config = dict(
    n_layer=8,
    d_model=64,
    n_head=4,
    n_kv_head=4,
    head_dim=32,
    d_mlp=256,
    vocab_size=16384,
    activation='tanh_gelu',
    norm='layernorm',
    norm_place='pre',
    norm_eps=1e-05,
    positions='rope',
    rope_base=500000.0,
    rope_fraction=0.5,
    qk_norm=False,
    attn_scale=0.177,
    bias='none',
    tie_embeddings=True,
    parallel_block=True,
    init='uniform',
    init_std_qkv=0.0625,
    init_std_o=0.0,
    init_std_up=0.0625,
    init_std_down=0.0,
    optimizer='muon_variant',
    lr=0.00742,
    lr_mult_o=3.0,
    lr_head=0.00822,
    grad_clip=0.5,
    warmup_steps=200,
    schedule='wsd',
    decay_fraction=0.251,
    decay_shape='linear',
    final_lr_fraction=0.0,
    batch_tokens=16384,
    seq_len=2048,
    doc_mask=True,
    train_tokens=105500000,
    steps=6440,
    dataset='wikipedia_en',
)
Each number is 128 + 24 x the weight over its row's rms, rounded and kept within 0 to 255. Layers, rows and columns count from 0. Numbers have three digits each. The size before them is the row's rms in percent of the matrix's.

# o: layer 5 attention output (transposed), 128x64, rms 0.332, rows 9-63, columns 0-63
# v: layer 5 attention value, 128x64, rms 0.197, rows 10-63, columns 0-63
# q: layer 5 attention query, 128x64, rms 0.192, rows 32-77, columns 0-63
# k: layer 5 attention key, 128x64, rms 0.203, rows 32-76, columns 0-63
o9 109:190116101123130109081108142127083161108121113150134142128186155099141137158137132125154164140138127134100119133120162148148138140123134127090083124096154135137095116123135095096118154082141160
v10 108:145095125110115141173123117116140116119144120129187114143094152092142102165122090119067116142109097122130139145116126129112161087108084139154112162098135127087128116131141118153181149120115151
o10 106:120157124139115129108142110128102138122126145125089130110129100176096150105137127157187127109138153136143120137141126127135110115172197129076129085182143137132107121115107131131118068105138119
v11 114:158114138130121169115116135160125097119177104136149089155117106151092137139108137118128162138151095145120115127133158133099107118167156088089152115121175142159139107152127067166109147122128139
o11 104:126137128129122108130142114111141155135092143126105181080122135124181128121146115122104100078104157109171148138118127110173160149100149142135083142148083141097129140117097149098168131136154116
v12 113:072158114138121141102119107053130130135145115125133113184148163153156113113104134137139122104143110131099131147157099169129135120116108087130140165120094165156126143125156100139122133129107085
o12 101:151094174101170128144129152181132111118137134140122160114128097096123116125141126122128145153132137128198117115107145095138086126134140159139117113120161100137102111092129169093089089127132156
v13 114:114152143112069133137134140072134134138178121113059137082107171125156143131125131132146130145117118141149113092115117111110110115107108133088104158143134086125137162141118102085147119110112143
o13 114:134114108134182123115154104166089140133114146167145100171122083118104107139118130136101108110114154160109138148118119154140131127120158112153154118100120161135113093098108140177072122169133119
v14 119:106089192100101124120143152106117124128138092102161174138116115116134100139082103167137116143139093140127092135155114102129107117108109141077124125107128142113133119126081167112100155109156140
o14 103:134158077161149129124095110139133121114122170141089091128119144126128159124191133087101136130125158097131162126106109135106109127135126132173135120136128084160123150125168078118158111122095140
v15 120:146125143160161110147130145099153095131129155104163127153163115140087101152140112083152151177141150101106131121129170131153177171098133151121156099127144112125127129162145140146167131101111150
o15 100:094141131108093130132116134135094156141149090145094158140112148133158169123140153168129138113128119160131128125117073128121110110161106097141107157140084130149128118092119144136060110171146158
v16 119:118144149149126128126105180126106127174114162157114137157118148124067116135160094175128131140118127165121116124132129114098127143105153101122115151078141141134157119188128141108158084108141151
o16 105:132091109119139130154166122112150144107109096136145134119146114130176161123106140102099114093158143118117139125134112129175122115163136126130133109205119110105115108059141116158121167108138099
v17 125:117145111128162110113123094072157093070113069117089141122161140135093117154128096157128128153095128114095141155119157109164113129161135098145137116106135111142121137130105148131148108154124162
o17 115:117102138100115154139148180139091147162154170138112127126116115134152124096134156108130139097192118128137134094158080136077130141106128174126113136142128152113125081103134117141139135085109113
v18 118:171131132129091167126139113150130103088139106148136155152172112127123130077138100137119113147151138129169110104105074123105166115147153119115134121121129117123136171110137129107163146145100060
o18 102:098112123125140094120103115120154133146092166115130119094102133107130119185110153102149122107134122150083127121155177126151085128118095164159135109147137140140119096139148128140109123110167196
v19 115:161098132097085102105091147120182167121149182133118132142134132139118110142113105129130108132119126109111113128146169091147127125115143110069137139124121169128138136078172161128113122124083121
o19 104:100105121141179123139159134152084081125114105123161146097118165147153129094152116146107183114129126150130158124091102150109084128155122151144110121141140110093113152149104095120115154106158114
v20 116:118142120097112062146120122127088115105080154125103166131100131111161103149080153123144135163124118146143127113094120118131129129183150116086114126139136120135152125156164128135119187146135103
o20 100:142131143160119195119130132117163152147187123137149091127142111154105121097160122124112134090093128117107139163137133123125098111083107140157111118135102132104130151091102161144136085090151133
v21 114:132111126151129151090135149121110118093095155112120140177110113101142146106140111110096122122124072169116106135087129064140103103098122107113109104131146168131116153174138125110156107162140118
o21 103:115136092065118099179109144149132164149137125130128109099121131153076131165146108128165108124124154102117165138174105151113144122159130139129111150124117084134128131082117147122111169093129124
v22 125:135180148136110173153143167098123109136127136143123126089132146101119120102136173123119145145085159117116097118113169146136125115131141138152134137178136164164152117082146147083131153173127141
o22 113:155099131160136106093145108150129133128150133122135126132102118149162127190138097131115092123131118108157175128127110122112138102136133117105119113072107148094149133180121115182141105088173108
v23 118:174116102204130123129152140142153116163112120080096135160099131128155140108158152123110162142127138158152125099201123134163129097142137149126114127133166133105120110130140166126128146123129129
o23 113:092165154107116141118116132144130132090135154132200173104149136140099125145108083121157132112117107122147142178072154142127116151140120133152142138127090092118143131102115080141142120110132107
v24 118:166106094159139120114124091128145104144139141132110094125146133138174129171122084149173148116148100132160108162123111165134143161105102158130129126127141115128152105078132113081158164163137134
o24 105:111118156097123125148119147148118136102149134139114160118123135109094128092134190133100113138104148132111131109132182101135120125149112107114114139148087140170105112194121124200106117106119112
v25 118:176102090138162110152115089099133168122147111136132148129109113120141126112167175112121115171144103163121185095090133132142134156111114169101144150138142125148143114137101129125138124171106099
o25 107:120143160114101136105118108176113089141164125092118124124132148119137175116081098159117140098104146082148097169161145157152148157118151107156119115111097107130099114127142142130133133088138163
v26 119:124104143102149178112112108124121131131113084097154126106162152103141122128108119081096099152151107149127154124146155097106063138097121096106168118112105100113128122124104140112135140088089114
o26 106:122121113119093084185126157104132122104130160161114118135104131135128183114121146135139145076101142083142087093134140140134155094136134172139088110102146125133131160149126121129100138148166112
v27 116:148132156117196144140106102113131119138099131092116073138102124143116155117131083108144143127138163152149081114097111139147160137099132131124127129091116164148146158090121100166130165114110142
o27 114:122145106099055111152126118130095129134178110140152172117135100117129105131159145122126117101115137102128171156125134124120106131138124111128140099133145124124092107173179178115114109173155112
v28 127:130161135140127144134130119182117113105141157119111122177153121108165125155161134153154140150150135148064126098139123134176136154151114132106150118098115149112144095121077152134122124191137127
o28 109:137118143108149135136131140075115149165124082146137137088096105162116132104100124121095098087126137134196126170135156119110119154134128125142106138152130101164121167135159109131144124101091164
v29 118:093139105156101095141118132100130127100125072144121120119100156151150127114140146147135141133125140195139141157118110060114154155083135130156142089133092133148113096131111146147150151098134137
o29 100:141132117087157159119115099125113148157130166122111137140171097079123124150126110127118134134147115076095104098151115185140109135149119132104117203144133123108127164135151118131100103158118130
v30 122:093142131083118151135121138094119139113104138085129092117135098080135168135128159127142154133122103163178140163144143147131130154133139126133175111094131164093146137156134162117134084089113142
o30 110:128096151161139092136120080160102117158136109145130165132135139147139106110115087149157121130127123097112138101123162120092147099110112153134063126157121114194104131117147130149123164155148126
v31 118:168111144137057130155113124149126137137112129123119108122140090144100157159155152133140109171160151116144131171147104165169103150098100118140105144137127099120090149130107109156130161171120134
o31 114:113164081143160145106150085108136109123167130146148142113106134077164096102087135154127118132095130149123130085151163107088168118139151160146157146120137143154098104142142137124110119093130124
q32 118:105147097108102126165141110148137104129146127083134130142167101136099124074102112137119110138108139190128078143115111152167079137143123108086108115129107086132162116144126122126164119131106143
k32 091:129099133157102141081129129136114074102117103093114133146145160139100103072127076102125147158099133093134136149098139130142140102169110115131131119095098127138154123132129174152111118161095137
q33 075:112118148116134140117115097143110148091088119098113122131142118171068087096155122112138112146132126130177128121102100125121163116110111146090114084102149180100167135097129101108134133114102117
k33 099:101162103091151156098134156131141097104143126139140084154108142118113106061105142138140099078097150129118111140135094138115121134109103172114093113101107127095153161128097121116125147141154103
q34 115:112135113154126168175131128121134117134136179143128090114177096124144131129097126119093141134168137196144111150117096132083079152155146126125108150099120122162150120125118153141153137125110101
k34 096:122152077129159114151118116129115063145114137150139102109108067127105117100114099102111091076133121153111162145154117132091087149148161133135109140109152123152128103138156143114139159141129128
q35 089:130080163119122150128109123106115150102133107130111196145138199141106117180160127128164139122094144119136125122133114158144128118120117128127131125141102172115140121126147080159147131092101165
k35 101:107141153125128147155127101126143169122123128132146165107122150110135164168140106111141128125108101115138143085103144144122096173107138123080144068152071114153139141100127086164118105142156123
q36 072:154124141148162170146149136133146137137148133144140185158160174151159141138142119134144156118127175122187139165136156163134176129107141128142140135158124170113160118166116147151118119136123151
k36 097:122089148112124140143151122120146147136125128110119147113098193140147144163143118123163152119099109116175120110095147146169144148101175111129128097159113101137139147126093098130129089110095179
q37 118:142103149140131108107137111132088139106140104140145164141106178125141170142135131170159131107104143063141170095130157157149157131110102122113138114150140180113085129129145109111133140137137168
k37 099:140128157105101146122131149191141202144109142103119139133149186131143168164127136132162143113149101137159127135103108138174164156109127131163172128147135155110140146127119112137130111136139142
q38 076:127147124152108137127151143135147143132167130140158118103140128177154136155105133108153160169119137132169145135142121148103136146156173111136143168136118110198142127148086171161140143172104133
k38 124:114125159114164117095157134129122150129133138121094167140128185136128163164164116132166130140129131083142172112106154162135186119114163146157136119175141138122132157149099138135153126112106153
q39 084:133122167119165116105132088135098149121147107174148135165122176106153168118134165139123094116107137079157145079120139137159159143141104104162124130131137138119110141129142102118153114151156175
k39 085:111154164136132136122121172132135153130126137145135126147165180098161111158151156148144183151149115138135178127141114166150134162125160078169120134157130097121158147120105133116141163150132152
q40 089:111163115160148138146162158159130124115120145112130153134167163116145174141140140108140089130166174178099133141115136149148135157152135157176122102126127140105151098121159117164124128151173146
k40 161:110128160161159133082149125129107145116156121126100155103152170140129155168142133130161115155105146116169150106132116146159196119130155133175120108180110125100131143147105141130152116126104147
q41 113:118119163126170115084148132111114147129138109165137126133140142106148140131141164121173120137109121077177171079163118129163146115123142108182129139177162145121108145148160118125133109144119131
k41 094:159122117107145126150144103091099081135144141203115113109100091095138148115086113114127123080121137109122128112170138118091123102142160119145090149123139118157141149155124155145106124150124093
q42 102:141122149145127129116138152139108119107103124119182133137103121121095127138118088137136099095153179132104094139147129128162153168130136099136100135126088165106100129179148126116098108120058138
k42 103:122127117106129146093120135128132112113106085098162116128083108140122146178146143123111093088115189130096082104172105131126154107124160113135112115110083179115120113123118129127114141132088131
q43 099:125097132119174131147092080129167122097144127124174127116152104077136130141100132140101127133136117121097116121134106140139119178144117103100133157133095102124133088119138177149106064137137144
k43 095:133118140133152132133126112131163176144147134146154148149130133124128160120131172152124159109116129143167143159146096126119129123170142079138153171141115118098135138170079183119168091122135163
q44 095:094110163141121143144125177095093153111152108139102130138141117173133100152141124147121122131174136127129106136166182116164135079134146175105144164116107112136165113140133101170117147125128142
k44 081:131122100168120137173128135116118115158097140152142146137094147145098137137136102100128116130145127141093177098159168182154104090136102152110117145104173140139152096101137077125125125122131158
q45 096:091118147137143144150100100179126104152097096160099094109107127078149110164102126119084155159119101152123116118167100138087122105114145098139140150130103145106135127152128138120112126131074113
k45 091:140146163127156177135146133164177136100149131180138194112119124114145179122166167104159151137122087137092115123135158146129108133109110133160156158130121125121155130124144130116131142123146153
q46 088:108129090124161166088138147141141179121125100108121116119133126160116136125169091110185146122142133140106110112111100132133167163158090105133171139135138129156099136155160097124134175106115127
k46 086:118109143142153158135140154119121177160065115089087126118118165150112136176132112134155106099147106121136116121148105135125121166128094129145147138127134130106133200136157158132083138151132143
q47 096:095137151102117101089126151126129131161135131153103145137120146148108156120143111168165133132117112149091140130147108161117137134127155108166139154107163147142108149175123196078092133132090120
k47 095:081144154071156081135139119098096105090125116134097118106099093124108157118129128134141099136120113150090127102147120089109117149134128118116115121128144176143135117139105118092068154152113099
q48 106:112139147098115129129107125136130151103168160127143124102133110090145108156163117112174135126085139121138165136142137143113159119084139094091113117144136193140153118118110135148113191128160097
k48 100:131136141090148133157124154180136135109161175104157129121098111127138122129134103111127121116074143121127152163141163130167120091100110124082139147126114097116089154136119097156118138112169081
q49 105:118102163152141093139139151135093110146150099138118148089142174128142172093134112167138158094145137158142134177109148171151121132089124126142167127153151129156146089132160105120130115123160141
k49 103:132173151143095131133133147136094070173159128129091145077131123166090163092147145149167124101129126133148140154116136116142112115116144141114152121144159173109114117107110105119102155168121131
q50 101:155109115099155128123089118109118188113128115107116135133152095136111161077150153125142104126144146159136107139165157106122119153130116124121126132090133130111155103193157162163144177121152138
k50 103:129115120112085114127107093117098125078098130115138131119105133120117093142083110129158135089085109110150086139163067116139122120133104133121140095142181132150132134113082131128162100140122100
q51 100:093104107131077133146078139143076134104162120148151111130113117119114138086112129157116122176131154134129121109117172120081115147157113149112113130094138103119145132127132146115056113117113110
k51 093:081129106144082142124095120125100153096128082147151125123147120110109092140136124154144125147134183142089121135139131172165107140144129119106154134144156152101148139114091100089150101080133148
q52 096:134102100103152092121113161104103118121092095147136156121118101159133095121120122123138133115121169130117124109141065054131144106103120091150110123109104120116131114099093132129104127077119154
k52 084:118090170155103127178154150167152099162093148130137141142134160180197142140110125144122172084145115131109115146132087143156136114169155124142129131145119150125129124114138136115108131136126121
q53 100:079129108138120108146132123109139128100117106107135098130114132113078133131104174110102122074080093161169085094106109131137109133108121140111144140090112087134121131113113092136117093098102119
k53 086:102136128141135179137151102111163112174139118106138117159105125109136138106140159115153154131179143109189131114097123173144130122153137126140150154130136143178136109126143134145142201132115143
q54 097:115141126137138158135109109125131128088149108121097119105096138114139096064103126162115119149142094134101133132121088128122136132137101132148106134081141127063133120145090120120199151129088111
k54 086:122105156107094115129114068178123153118092099136134135081104138115152114105135172163174131136112110109131143093150117126127110172147117129129107103113155088137125137094121114181128138133125159
q55 104:099118134132102177121112147148127110077097109090124141151122150159114118159128101080083105141122108136095135140127113122114105131116067118130147124151115161125170150104123136141081155141109164
k55 098:125111136152136141123111172164130152114127110110150154168146116152088150144127146121089163128138129125133140176165152122190114139147077173134163138167126138100135109133133132144108152145126173
q56 108:156113114122114143101156091131152106068122100110122148157111105117097107160159142181125138121118161190139158147134144143136173094137164125109146136128147122117126161127121131145087156126118157
k56 099:102127096098102144093125145115117080073111114083135126185095114130121111125114104137133103163115100158116137115135147105151129119170129124116181150116113111122091107111115136103074126124122150
q57 099:147089121107120130125147127117180097133108125156091155079144157135143144117110127090114118146146146151093080070100084138116143104109144152102109110124153149116168116120170102118108112124123127
k57 092:127179159146176168101139149108094129143121124164112148096105177145148131087088166116115166104133127156101116104131118132109131119127163159130162126107110131130130114142172151126152144146108160
q58 114:113122116086146138120116115157152163109102146102106107133155129172093111118102127151124151146133119161139095162111134131127128087102102111123139144105122107076106100100112114115164052097126135
k58 100:084148119151116155146126096173183115124113169129138119148158162146099125146081133154137161136151131135141101096103154125088093142158103121133113102116173134151153137135122175107119122118127150
q59 099:174145126137102148148125131136084079129159136146132128098082089138143113100145129130100154144174109135137168084126152137138127120163119116117138117104173149159111110155139149183127130155139153
k59 088:170126129109103102163105167111127120133150123109083124121106147113138101128189145158122130155146100122078104117159152142143112154141119090182143146115157129132104123153135120159164102100129155
q60 092:149123124148140106132159098149127168110139154094083149149114156131105110071080130095136135105128077123116112117068129120113146126169151111141140167122107115159135093136125165126129116132157140
k60 090:111122090095133087117124094131128177169128166099090112114109126125117106097083170104129137101105115092116122116108156101113120127163164109158130154144152117163134123097114146107118140085137145
q61 095:125132148127140085110170174156124125162130105137125137145100129083170075112125100138130112134117118124141162151127151144148185141131075143143157105130170142128150146124160107090127110132099142
k61 088:131128143122122160092132145127136104183109102181075108125144103110130103081143151133102082155061126128126120127144131120126145147098118136129118129140116139128121141090138099134088133131074109
q62 101:151143121115136155128128142085117144145114132124150162102130135126125151163100101121121118110121147129095149084111134101151156133151108160125127093211115077074113094159106133126119141129131159
k62 097:144140107107101126125133170107161120122098090135150139082165130167129128148114090119103115100107121107104134069121108081134160123138161117104121112131139082097159107171127114143138152155126150
q63 119:080113097143100078097121124114108120111108134109122097110099111132116155143083111132094136119137108121095120126151094087104127089136098112109079107134088105123131106101110154112141112091086137
k63 088:145128141151117120147148149158134126098120119107147166129129124148096149112098093167125154123129133077111173122114062150092176124112132148159077166119141139087146125115130137124113114148095137
v32 087:104134114113132144113131093117107086087094112103117090095119121147137122131087147127113121119113091132055115095093110114128113115127135105156142160184157139144138129164111125118120168089123118
o32 084:126144120163159124125119120159116128124157160130107113120135153074173129093154127118072129132151166142188150151120080130099134144137126109120101116094099118108144151115141144133124086141143087
v33 100:149148123129138132175103128133150147128169155103111116122137097072107158145167163141133137126129144130180137120144140153134131158106115126103154169145110127173088098098135092143147132184131124
o33 099:127093155148120156090138165124111161154093098144140118142126143174100151131118106082145135122126139134074095164137074096149131143128140150144125114150140140113180143148135114106089125147099127
v34 092:116188173115169133131121086123112068111150100142120107140135134119149137084139130113104125161131133107141101126098115143112103120100161141153091119125116135119104129115079112093163165115160135
o34 096:169120121129147129125126182135152134125118125122112138091146149138114177124137121123115114089164140127117148111156101132170175132139051105086144112090110115108147109147144129125109137141078139
v35 096:113136137127119152142119101116143116121115116122157095094139135133100110125118093128102097104154049100172123081146112125108110101125121112109144093145175190110083125124147138139133143129144137
o35 096:115122131134137113114133146127129110141138076120122125136135105102129150116142135125134142159122182137109129163129104131098126133106150105137140225126104131138179114126135156111083122142060113
v36 090:147161115141162151175150108163119107125134122135149103147107058128157098143113137102145121104102095117137102111140106145137117114079135122115147151128122122108154130103169118144143126185080151
o36 110:079135143114118134119129163124188116121072132103135120123139166174116161121140124100131149154164135132124127106107122102120158123183116164136099120105130080133109151112145105083115151120151143
v37 087:134113117123150123156116131129100131126103168172179164126115117089122100137134087157110111144163164135133111149153102121135104096078156143133135134134174141097101072142144112114118145091116127
o37 086:125151161148094106105117125137143133124154091076132121119127088205137148109102133131105093146137109148187148139139151106100122165118141103128107157124087165134145135113122140126116131164114142
v38 099:116059124105153122116151134130125113121108179129167079115137129098093151143150125135115114102128131115140098145127110082113085140072173086082109133128117109121142115127107126106128120146147138
o38 094:168164109150092129125106148140113139110124110098107112130160111137107096106122120132138129174131120186109159142113172153133142121138080196126138107147119164116093128121150106117148100133088129
v39 096:094171143114121129130143106155131139185123181139120125105121144132169107161126117115123147152148164116088188150130128137176139140128147135121122121126091164162161162121139146148153139132168137
o39 096:105115143181153096091146145107139127091118112121142134155112125098138148129111103124118136124100121152173099104121138186111183097123126133138143120178144149085082150133123124138121158133086131
v40 097:164121155125113124121148147112157106105158145125112137124115151114103123122117138123123112138164108157114135128136115128205153176181106075118160121102089127130163110141150124090116124084154131
o40 092:121109125108129111123130091111099119110083120117181166156128131128180134118173119191122179138083151119121109151131140131110127109083134172129116122119155130099145100114125111172138135130136123
v41 106:144115112105139142130120156165116136098128114086123144155109145150146112117161119091164125128113123164115148157151148115147125108128136130173121177108096194164139169174127162103143117120123151
o41 101:133139133142135126097112106128140094199122170129132173117143161100121122128118149134103151119121111119156116103083125119108090173131113168142128097142169090139106099115120118136094117180135148
v42 087:132131115169092137139130146136155165156106106163123063177162135152143125100166116118126130134101145100162122172131119155126101149131117082139121116117169116156144127104133099136130119140171099
o42 091:116127116107133115147157133131156112124112137121154168117159155097110128189145099123166093108175113141090137109117140085132099133135083172134121142137086147109121143116161139105119134095100167
v43 091:109113087156118130165100104109119134138150152117132129167111135162124138095160162117149142161079118158091124091146117117164154106124151139138143105118174092099086148151117128121126129098090153
o43 096:136101152137143095120147143124124127128107112135111089066118112124120108146147097119125132091113127102159164101126112142121100141148125144125138136157140169192187066174115128124140142137135129
v44 096:128103159096115102143096106131155090095152144111142091116176158150125139125110125128121127122168155116128126091089142151157150109103110165153089083152124151145155134118187154117107128133124124
o44 099:201133145131194135154132094132132133130117111130150170125105088131119116125131160176125164109091110142128119128114088147110103134162125115118157144089106145114137093130117108107132103130096158
v45 102:112167103166161162132114148138112110101133153127170127128112146130092132122122158143168147171089122115172154172117142130123133117155078140123120134161150157120149167104160172122131123161129115
o45 093:167112141139095152135121101134126137149115150099115155146095145122137115107121144175095119071148175145090125130130136109139101152174146160144126126148117120117100103114150126124084151114071166
v46 084:113114084148122079132122097107132137119139126106106128130104132111115119118096137149123102102160104073130103125121108060142151141117108166136160090118097157107104116147125148151160111149180113
o46 080:155122151103118136121180086133098129140118097142141122123132127132099154082157093140132162166119177150131153096143146167103134144106148109121121127140137106140112130130109112155079149093077163
v47 092:098117103177154128119113146104130141128096118113173140130167067077119120136153153145191134122173125166130167122129130136134162160093120114134131131161137118153158132132131141137126141117164131
o47 088:144128121122110091115154134167133129142112134136103090140109152170127143113110093154107067172115099120117107158140156149084104127126118166121129138131134147147093173120145154106178096142109106
v48 098:130121122112125141140160153117133122129165151116142149106104119189160128095136106159132117132138139131129099104062154130190118101111072098141137112091107122126119109128121076128107096122143125
o48 098:122112141097116098107109072117131181096099119140144130129162150123103104110144167091136192115128108124114104112158111145119130165154128150122112167139101112125150110135108150114182139132128160
v49 097:128152169124150129154127156077156065108110088130123145141109131152152124137145107123171153086130131162161116139123122130134125132116151103165120137157120114088157111112131124163155068139108144
o49 085:124135084133147142110133095135134147095128147075139087125155147112096136132144144135119103132105119119150112155131124116136133176136109140140156145046160109145140163155094144091146170120141109
v50 090:119125138132122126163118162094122126115082116104116125101178130079090120121152120138073126161087135102116105101112081105127146142142166119154127102095136168092110106127144135152136094114137126
o50 089:105114132150135130140127130179113077111158126103122125133111143129143112094152116116165136106105122149163135141139188139156112065082113145076102138131102116140144131179119109141115147152120122
v51 087:127079101121122098115121161097111127142130127134106103132159162147140092143096145174109144100115151116104114128149116110105156153141091118183117124154093146083094136168129128105160099114158137
o51 080:168139099134107148146133081175122148124126142139114161111117136132086127131123117131164147083133105138131164095088186139131113120134145085111103116081151134169100134149113144165125123122120095
v52 084:144156133151059117128138107112083098156142121131104154142089120119141105099106124125127113120125107130131068125146131111099121091129126086142129088117113088127141133089100161106135136085086123
o52 076:107110107091171114134100148136138115150086110159114130118133074126179077142084114135123077132119164144105134122131141114152145157134130129137083151119172127136127155128136136117133181118152144
v53 096:103147160116111147116135098115089119097082110165132079091136119119117147102114150151162164132117140188107121104129159121128107101132153129170156155132100135122130132117146141110192128143115111
o53 097:136171089140168120147070130183152120104144135132117132142132171123137110121121083141105104120145115133152136173103102117119165166119110149112125084141140101137112126122102153127096109114137175
v54 100:095136140134122144116125153165148146139120123141120111105180132124170135137126129164121133122127142161126138102182140074127112150139073151126094126136129117068145125120113086079124122151135080
o54 098:115097099116105103155125120127114154104141099130137112126126120128102145164127155132126160112158102129126108132061148145154135100148145091096171106127138122148114131103175159139158097105165185
v55 079:116104131101106126167137096090144118096175138095166121157141157114193129136106126120127150128147131124147135130124103198088154118109127143118162115117125175126142155097114153126126134152107151
o55 082:169152144109175119092152159136114117135106111122098126144078126132084130148147137138112163118104153117093108080150135091164183133136137174116109128159137119126149085126104120140123110123146111
v56 095:148104127073144137077118089128089077112120164128142130144081094145104127086122124097132132112119123131119158133120104081129154111150118106102121125147139095090116097111148101107161117115113110
o56 094:134148118168082142170079137100131197147121089105118103122122112118130135158106111127098105126135138101125116145153146150096131125107126127170115107113119129179122146163109156160096134161144117
v57 084:133149110081104118127149111124122136109101150085101131158160115129098149156132105057162113100144141154127104152122107140127143126153075113147103096139145152173123138124132084162109113112115143
o57 077:131116146150102126121127117147138124147170095145139116121122186084165143185114132137098149138104109077110104079102125122137108153131128120152135136126119115116164155155081130098140103119169108
v58 098:074161158140159158101116101147088141141106118130119141106103152124136164122108073104130147110150130114099087169131168136100151148123142133127132085133141095154132157154124130120119100146084131
o58 111:141135114137072135138119136123137126101158143159116109160133145101148129147120098127109122126065149142159131107123095109183157129129104105129171164139127113102162117098106097166128159089158110
v59 091:096155141104161151142129203138142152115141160157132140165132116111128123116102108196136133135121115144178161133144115155144132100115157135145149124122094120148107161144145129154156172153120136
o59 079:110137126135120097087100109122138091097097133094150099089083160140111149138135126132135096148147135158105126140148163146115157144134171096115134172136133167102171133103128097146106154161126096
v60 092:132093101138115132152130139109079135126090144120122114091144114132165129106126115128152124091072048113152120131115164134107131114119103160110110114111121098107154105147110096086111121134131088
o60 093:109166109080100133111110145099170145162119106134143123152122124109103107108140111120137089140156170128150123098136111118126074123136168120163161137095123102125138158134132141110144120176084167
v61 085:112141141097128121119187124100167109096135126151133143119163136085096142142125121118167121100093128097134131099137104131097103113127096115148131130120167149159138166121083144104143122183174129
o61 076:136166081132130107103115121158130127169118152109112106120160140116129123109123115155100152124164118099063133135086165180161140157128143122103134121146107107086122143181143137130150131103117105
v62 094:145129165146160146139127145139104176077119173138136121155147121124143120099098170095144136101113170134123124116119161114126126099133115104129168168105114139104145197163145120136109154123129107
o62 093:134142125107084113128123156166103097132146148102091168110100180137105134175152103133085176131171106132140134137141086130145125128098167139130122124156107111133118093120121120099120175137140130
v63 104:135134107154121154120136117175158136128114123130129186141133114097109144098115155177129106112131145097139126136155089127107146158103126158181180120144147125142155138133171137132113139094161079
o63 099:127149111099111123141167103113082162093150138146164138120093138182142146126137108127106139170144160126137144134104158159140121135129115128091057146133072129102109135112121115148115156117118151
q64 073:133095089103126132164087138090111116108128107156148133092142062133123135153118116079090136095087145124120132122137122123141098171132129148099112149076107132159128160128148127128108121120123089
k64 087:132133144172128148118144145166156145157144142137140131144151167118117160161128158113155147113129141157124153151135153142126118139190156140108173145131149183134168154113114147134182155131150157
q65 105:119138154103157080167105113127103129113140110130135147144138124157143104099123128105132145147101170115113126114148104091105080130087087177129135139109143153114137114121165106154068134133119171
k65 091:120101083086110120139145104105113126131115137143137124136076096086097121097120102100117122101139089086098107122098130104128104115120101109106121132105083109127095087141147110083100124105117100
q66 109:111119099091096129146100106078115113105134101136133128102125108136111146113109132079071152092118139104119113121132117100114084147111078128077099101076090139132142130110128128143116127119151115
k66 111:159134133128098108124094143118154108159121106162145160090084107137129176113161160107091184091131135073118154149133136118125119110142105155091134118106115143143105158139144139145115157109104129
q67 100:119133155139154084100118127143109134132121144127149149142120126126159138119153125123154081146068179111109100144107102115108116136130121164167178132140138120107156116161132097128113135160088186
k67 130:127148148143151141133137148134157125142160123130126131116172141143154154155137139137136147161153177153172158111173157165140176137116154142190109156164132124170143154110147145155151119143131116
q68 058:164123134143130134117111140158145125136139144121109147173135141146122126166139080134174175115160155156124133173136171158130130115156152131163128161167194134141114112144144126117103167128151130
k68 136:129121112090149104113111124108122094116108088118097105083091118086108126116121143112097104085129116109083084121093113105129111112105096114089121096094097143109106119124104099100104127102112112
q69 097:118153084079121111146096129096115122114128126120098166094133095148087110106160091089120180110130132113090129118129161138140123123104118124105084099100088106160123138129125091103101137124131139
k69 114:138097137109108106147084105139135112117095107139147118133119125124109116114107138156120157089113129095076112142084110095068085114145116154068148128116098090104135124116108126110119123115141165
q70 093:097141106104105130159087130111149092124145108133107109079123082136139110134149117125110161083129125126108136085122132110131108132123103137072093093107098107155131108124139119104086163129169094
k70 085:120093091104125099160125127102127095117121119090137114152112115107100115134119135148137093136168123160114103147112116137127127134141077133112115124129152195126104098088116069134129123072132097
q71 092:142127151130145123154139121134157159149153118150145118144196134151140128189121153165156160133181142175152145144137132175136121144149141117148159156140155137140170118130136122139163151155121145
k71 144:118128147163109135119162127134124161122169114124139128143127152144155149127135120141135092165134137161153149113146148171136185151112152113177119166199148133154136119116165147153150141134170138
q72 091:144145141154130150155140162149163134134138145131148138157159150166138147145140140123150171143138137156167143159169168143157144155156148140161129153145168119132148153151157151164162151132175157
k72 248:107133148152123142107164146127115160124157126116137129149153136131168155147120098135148093178139150155181151107147157151143165157126168131170124153159165137145154122124120136163172119162144137
q73 149:146109178164129120110149117155120154151142163130153147158123156118167157133128152155165089165098141131157133144133123153118125140154150135176181156149168163143139139153125164145150142148127141
k73 074:142093108101088095160108110107105105118133102123139131152064091111090115149115121153100119118141120076105137135100104086119135098126119150084130117106113139123095148127130096150083143105138137
q74 095:101128185115117110122102105109104137127076112118082115119107144106115123136127112066096107136125142145125096116109141114117113148122107141097147091114127132081142072126098128112098109084136098
k74 078:144181135134139115161119177140122087142115142118080154107165134140158095103126135149123116100174148123111144132186124149193129128108136149148135103146140108152126161144122109112098115129129102
q75 086:131154102142137135158167183131159146123134123160117119126137114104136127157156107108120145131139153078194181108145148134102099144150153122128089155113142134128160160097120131131135157112165100
k75 075:095143132167138155132102131091128128080140105124148062177099127148134148148135097114133125117154140144126090106166124103108111151140142132131099169128142081150166135125102148124103146130148093
q76 088:103105117153128161121155182107201099148116139120135153109122164144121121120111139101152166122124125124115130117105132126109117151161175086122104104145103141156132091111132168100133112128092095
k76 075:136151165094092124119166098152135144139118104094119116138117143102126156154125106133102085136160116152148150125145105099132092124129184124185156153112118120136142122143149120097114126154195128
q77 093:132097109116126122149129117098124095117074145123139115117121101064102143115113124081083088116143145152109111087129093126108102138122084111124078104100117118168128121147123114092105143138144121